{"vocab_size": 2048, "activation": "squared_relu", "final_lr_fraction": 0.1}
Each number is 500 + 40 x the weight over the matrix's rms, rounded and kept within 0 to 999. Layers, rows and columns count from 0. Numbers have three digits each.

# layer 6 MLP down, 160x640, rms 0.107, rows 0-155, columns 200-239
480526509530509505491538514564504473596444524512551568492453553403476505483503549516561536438489448493463518537518493487
535475493451545529519473455467441533501466453543519531455502534465503512457499540483498450485473485514434495547481470507
555429522559467526454586559469554415457509568467436462542489490512453471458549484550547525510495379510507448494516508477
539454508497532439506424438505507574564489476583440479539452522471444555481459564489508461481533582541527481459477522587
527483454546503519534458551476499497522455537526516523447437518519469471535514526512520555438504463477539434537454509532
467483461538470533456545473460481483476509478471499531423483515527432449475457493553502465453471508515495531475542432509
496503508429472490517486448465399436514491531514534523451512472438587536533451489572478513617397441500586492496503484518
504515455545501539541521489533453470425529518537461504490535502512517511545465434444483578517512483516511477490474506492
475453548534528488562551484508498505507496504558444577450549468541552542506490468472506514503450471528552527448546434551
421497549427563447478528427562450517480521484459547435510458548493443474436474536513522460515521488507484454488476466467
490449430492555517474504520572518538506517557507551555542516545509562492465477545538508510467558464528504512473533480499
500494457537448503516511573547512530567465499528528500385499511517492530432449488536538520533553527563475478527618458512
512495504452506557506469468461416511494555491513481494448451533499426496504474434431545536494465498445416469495484509549
513493470468527490524496518511509521497494412526520497555608476527535458580498483513435493437454526495498491443542512512
488537508438505504493436547537444459528471537515546454555497512473530476491529359463504463444512465546544475512524608538
479478591453458457499556512521529481514494441478449508506526503495492486498462487504482518510482463500498548492503477494
532467531565473488530513499555518545481505479459492514411518555585511488496513506468540529468462520571477581516488486497
520517589443544456476449494520541457498451501441446505442449424502419476479425517529488480501536481522479522509504495482
535441499533495437471477553529437553567502509512443506479521520506590491500536499427485525497483567505474570452478520485
511424517463464532528468516533489584550525413497535501462554489541495481513457475525511472462565503419510573521492532457
514504522491498531562540445496522522534399517515531517546573503431564491522462517473490433514475473540550500571563534524
573552479426479528505545435537516402482492515618511403508520550466520544516562553507545606527454530524472467447553489478
522492562442489419439563491563551527426536560535503469503499537546547506481476477496495472546519465573507462542472489514
528490487464458451578422515493450477501428410518511554515508567470532549522499547471619525528468467525467525509525412482
493466475426497543499479523469412513495519559529526462499487512576540484490520539455522459534469542522554520572494492558
509484521456492437536533483539435476524480490579470458492532509573516540546468489574464475501496501495480463483494579544
469518529550532500471502522495480513355481541512444503497509561547486489568559484524496542568463526423524478546466510494
522532479521514503528524502473553462531479511527475527541569504441546533527438532513474504469543441493464511553495524551
479489480531471585498571495468497533538513463478573510508523508511467542584469536498493506538583492534481568454504473531
602498497584459500487561536493526538462510527496473589471552561484434510427439514587515490513441500486520516429481478508
456500526492494520591597488465440518483484549420587520580477581523597508545542509546452506627508468536524480511472499512
462485475455505518467539563525551455534497510479529406491520452438540521551461476481444540529438492543515451504511440491
515515470493454524450518532509542451450487463542445507460501547574514527513502485456523558502501539492454497525538495521
479520464475507521521451489476441558518541508514484503433517452547486457458532485439397473553429535537496473527579434503
514547511407490465477516551558505545573523543523411482502471480498457507469531565518523494524527507482463471507460487504
467556547505509487561470471473532523483500516559454485431472520578517602460519491509445493525555532510495556527486497491
520468513582463526491507546466471397485501485554443530485499546568505519443537445531484544503604488472542463480488453555
470537480472536463540391568486604488451524483514515425425535529510499525473455485473480474443488494553484455527545482522
511419482441499445570464562488470541483448520559431524521541490465554543558470478482482468480531495495508463504484458452
485577460552536512490538394504435498569501502509487515533463488444487588515536451558530567484584507453477475529494530451
472468481466488560507521465456461481509531547513501561479484570520474473533590581490451470513435502380571497427559495418
468589572465516500496510481439533540477535532540461427500499478457513466567532491473497491494504458514518450532472587448
510594478544456496450492529442564466491495489543502522542467525473509555516471512550515493494485513507462530487522460467
471436438487520537465416461448463484501548493549460506410514545509473476526497520462480515509465541482520498553454512548
545572507527500531428513509512526535499543439490505549465503470510444521475447543522431504516484478467529543503495480515
457531521481459463441448500556507508502469483431592510494496502476562482475467518510456483460508522536638469633544514524
526494499547499529500476529463480557481501493535474479447544475523522504601512538508552433528506574505477481505493546466
524505518481462474550488414500506480558426478498543524530567577491531486503469522473510478554497505455499535515484379473
494525466451523530495564530473519561547520509505521521483470561496553473458504526590499459519531581538443516497521521524
522423461465574549493487524490488401497578486554498466461548491514444528451475474426464490577479538469439458419490509481
516456478475490538494507472468476523512460551505487523506555493519530526484579448416557488501502486535463475525456424455
515462475450507468538523536557558505503479463505553542513482465550508522492490483486483551536413478491468507505529473471
523516449492506515427480518454496541547490551489482506497521512513543544495496481530515452539507531521462506447483477514
509493479464562462402567451529494520509509519529467485463503537489503461477455529530576515603463526523506419497426513514
505502508498525493509571577555495496501508516480514445490480497536526547492530484496499485422478483514486441483482480552
508527528529523527518538529488455519436514543458491531505485516512529506512470534459498514536463480489525500481468501512
519527540491542443510557510450509473521526534472514467467431463397438420457519458555599522467512477494546482500469502527
502596463504525544545517467462489499521527518545492450503515516474513500431489510507409532519524491449449482527466554456
554470481427501604493458464494510461559521517487535566477484512453499563450485545485526488566573425493536448515486485534
508466509478522503521447492443500544501494521500501476519455409503417474468519506506524481543470541465500585573456585433
488469481503544506469538488560431429410504520479464556473512525453507477501468449469547529575506501460527504441412419518
426514527463641458512545508449476487473477396479498561496580501510434472450476477492515466499463493522474558524454530530
554513493475467418507448506550414443509487505491476518539503462475410548477562489521499495526486520487519546519487442500
417506531581535481491511471561544498522452468553477460457542523471522501456481412544452463531442542460546553499491495448
433460506463546564534460460479480507551604535471520504508475550435532526549552522532501410444495531447489533424449465517
515492495542506459407463425515480503532525496520530458495539553431499545484521489429511511513511468541404557515465512505
539514512511547502481462467538428560509514572453486484542558539507518492498467456482484438489517475494558571542541508601
451479542407410546545465571458539512467556485511494538515445467476488497534517467443546547524552534495523444561470442487
559505533511489546474538494469467521495559512489531531487500499509529573521504544515524567470523493500538531514479459499
535491415499510579553464492577552487502534476486535537453562453489540555504496495485492562420582546548486478540558531496
609443565543490541552475472557472512525549500492416452542476511538503489507519513563520469534504494500575482591474553537
519427469458447508487479558512553605549470560473563464513556546427467519482526485510526559427450557578478449537582521525
488554490543438453597434572476562487496453489484489497502454508516502453421467497474482509467460552541552535454516470461
452411527499385517547547544461500475516473483495507440515466440540470504547504488529424500519465532479558536471442494529
488517542545496485513460492518520487503503513480485446555528558528469489567568461502489557478440458456491493549510473518
487491489437491487485521482547454471502479463541463432531545532508600515564525465462490506568494483475485426514509538561
521543517571546452545495509507481502490603512523499460446494500497525507490474556506475482556473484454464464528408426563
491541491489534486493511522552514488490523498513517524562500538550510493465417445512482490457557498490471543497517495428
408510506483547460505474452461468506474485484501513542450512520530435486484464545514527460504519500520478486464532436565
510544499470461525529483434537489493568424505525458529497505508409452450535480479498545433489516522519529587475446572522
534518534477531523608503542472475560506484557527538519501544519457497436553470520488513430482538486526478464547475452442
507518462493533533451515433490506553559484431556525577528447529501495491495529429445444501527487501513464478514523491472
557528481486548495508514502511504476504441505459521467450571567527505542465528415515483459518478434507492522454583544469
542520555472517489512487605468545496555503493479495489461535482569498538532579544538505516436519501570457500525435480499
524529514532476546547496472476499519522510546450464499573487519516534453440512516464495512525447495535460510479486465429
549506548554442518460559505564460482479534511447512517623582491510492522455517493476519505514499490521556536481449551547
516570458528476524519496496568507481529567447513522535555503448510542443499525485472537477515512498510493484527427494516
469472544430440483439486549434518501496357465488526522468502482486441531468482501558492478496540540495513491478584546536
503494566471532480512496544550496474587467440482425494517483483521486474492496544504533488522541472488429483469524432485
555439507571451497516529558539470475442478542544452543518432574532545499482487536475504467532553512502522480497473492551
481546476553426472473504563494496481567480555535469479509476434521464513475480505555449472503512514443473542574474504588
462508531547503518429555416519547477503476468493531565526504521483476556453488541439514501505478542481477580548506468496
443480493486536492557536506563442477417556446535493473496525502508503487490493519584530444531553470520563445472540503549
492470517454457494428501412558443494419516498575505503452517513544563554490478534436529528492494493542494432490591535489
547449474534485486489468518457518561441526466558448547545522460493522521484442467492517523450471481449493497471480516444
487484520518558514516511472562594467522480519494519475424496534478486459439445488450514521541551498540479478484487550541
450425497512521445537457503499552422557462567538511561537425472467471472493493494520480537486439485465526542469500449484
502492544528437479414512526522489551466501480558458551449510464573591407422503468525443541504517516430520495570494549460
540494515440540526505410512481500565431524491472478454531491478516501535514398475474587490454497473479615450470536427439
480546485528459489525512538422463446442525493469534531547592526506528474503479511502488507489590581512503451471505502577
532517465473510455478466513472493493478542519480528520462490443470497506493488464465507472532476452558507565539449484500
544587521599462520577532475459482513487468495495567562561464495447374462491554460541501481454441470565516481516498500566
500500514532495506596489535425506521492583545463491534566436475524505488502409543471491538421509471498446501502487507523
489485476495477440415458490513586471421572487488507504497501484469431454454433432467579570516519525520522463510520535502
487526588535491468461546550550553498415465467455466541494488544508532541512579464489451485492492495412421486445435524497
448537457468414456494561483534547458480464472552491459552461479547461524524510462484616471487507453506565434527527402496
463479578462531468448542526462563502501537582515480446562492467470478509418481477495442522523485465429407519504489561462
509516462486413525497468472469493546526480506472541465487542544482508511434536473455490498477432494467445528492509544497
440478485532510494499483489460429501515526517501449474482509486481486495504550506445469561492521464502492491452513480525
469474492490468472489494515520471479458554500467521564465412500536512472449512488566495486457549531531490493480540484471
533459533492542498549525538443532530448508530530492490426495522483456490499477529540426449489565540524545574441586432521
520428463464584477526530510509527482465500501480550517523489489506472552493513517525503439498524517535569447495469529465
500518456498454539534498475518439502498433518471489420558578515501548514403438540523418503487449540464468481437453512468
454492477477529527459571455466497453500525490531479499501516468481533403557492488533538548547575481491501575531477538477
544460437507499482493487457529475414506518496443492541489501503518474508471415485465481514573487512468556396523539515543
527537427465518515503518500493526488454484501525537532519484500466503513541546519466541503475568532504459469524482559499
487514507447540528535469428468528497535552509492549468599467488504507470506586513480429450439492555470499553628540482476
485434482447443511476512466521453495515507506481486482506497441480473455498493515435483565465502505525497514451447581554
505523527537548463536544494520555510504513544528539561467513403508526509488461529501532524479466463455481549613515443488
524600458520490508542432460502493510486511518468448406509523483464506535492461513517534487513496473515467489478536511561
567534540529532520549498564500558516436469481478521482572507488482459551579458506517539518507496495531444573556545525479
473532508502529484469550478543526522513512496513556439415556553487460499474457482511468466453450521483543459536485491472
477460555522495530482496515536507588524520496519429546574444569490499547503494483522507498534576510542439499502576568504
516558552466485537476510560514442546446541505523433540475562455462509518514514519494490510505495485449524481597520499539
537463469515544556494521536517494502485531550494580617475511478543470480466507541546498485446524497541507545456497501430
509511549466516485510483482504480495546551492423434435482539491531478548562415511512534499495510468596410402472551477552
501484504554500511486546439490508481525527578543512493444506414533504452592512443401449460523460574497521500571524528425
562513541496551486533495470538527549541519558441552544518448551547510518493424507496504506468469500436482505423439450431
479440471559522467603529450480560523503511483395478561517512540512532455531542512432585489500448482524494554457494535514
472498526521570545495492529471430512432567466493521472546528473529543497522565476528576504499519496526526471468517569493
517471509548487472497499591499503527429523472499520457520540495540491548462480495527565511490484576467575465513478505496
485426572538463517585563468534484471521463521517532491559448562529449483587569496439505564454441465494583445488560495616
517560511451422476477538476453492573567508509521500429528503531518497530497504476502500568503539505563519523478534470481
431507546488527531536534489485462504495536528436539495500491474525465580549483500402545512479470529525515535502519497510
529410513526511448512459540502562556513486530502521479473555457522498488472484486487589447456541441470439497429395498547
528511545454469532518413462512592533509497548480523508508489434520519458459494503470488557460437513437521550560534495462
547479394554451512538402550487429423512455535488549502524508571510482504414519480475488514416509589512520478465599515436
539501442433561492585532442556495440444504552557469439550485453511489527574490544562445435538465458522511513495476511496
427532434500529513489432460526488483437504473509542503465513433467470484509513464494525493482478522444525526467474454457
536475541490513577471512500493498531487455522512481490523467503532511540468465487472426502457516465540581471467506486525
508398418534448504511424511487480432525500427541471522456537535487562444442538448539471404414546474590516492512442514575
461448569532528513522455507587532532510541534553536489479524543479479522569429440519608518591612513624530467442564558508
526485526513531475506452450435441524543533451493522527507579486473501458531451511501513471458528527540544438547469481556
491478506506478482457522480520533547493533467484507510514493514608508469476523430541430454505422462537567491477507554487
577491544558499543487525467494520594456505478511548454564484458534480575444522563481560514495572526519435529518527597491
492472442457515492434542448514495476478495461428482474544478473505485542522503507550472483578507472507524520511484525458
484492443531469480591400524499486511448489522435537550517587509496454503495520480643542514512540439563535495488510552459
491535448490521508533475513495488469537487493465480467521560463576496483515516546473423529383482495491454554474525467483
456522418532446542520525464496526476488565421479475527494461535537556495530499453488466479475453482540529489403475544514
566406489505513512493550532524488540443539532529470424529461509491512532476515549551516453472435525512514495540516477621
544519553447444482454474552552485433479566475627452603507469546484514491496488532470498525495532510441465482460470485499
499475512479510517466445524523479500537510516502536503523503450472454423502458522442501547502537469470570581480439534562
484476431426533547494463483500514517482507495567503451538515505513513469495476566489513508511567533571504568530537550510
518482479497487496526411531434456490536496447445433366535431472501435562510482509494504536473502484469467465551532507527
487441577530480447471541542511474570555554503518470433523552533525469502534461430485508495464529547499525412439502529509
484483530529460530490531584578483508508507518500570490521505489494421528492482563528503485489497529489446544512450440365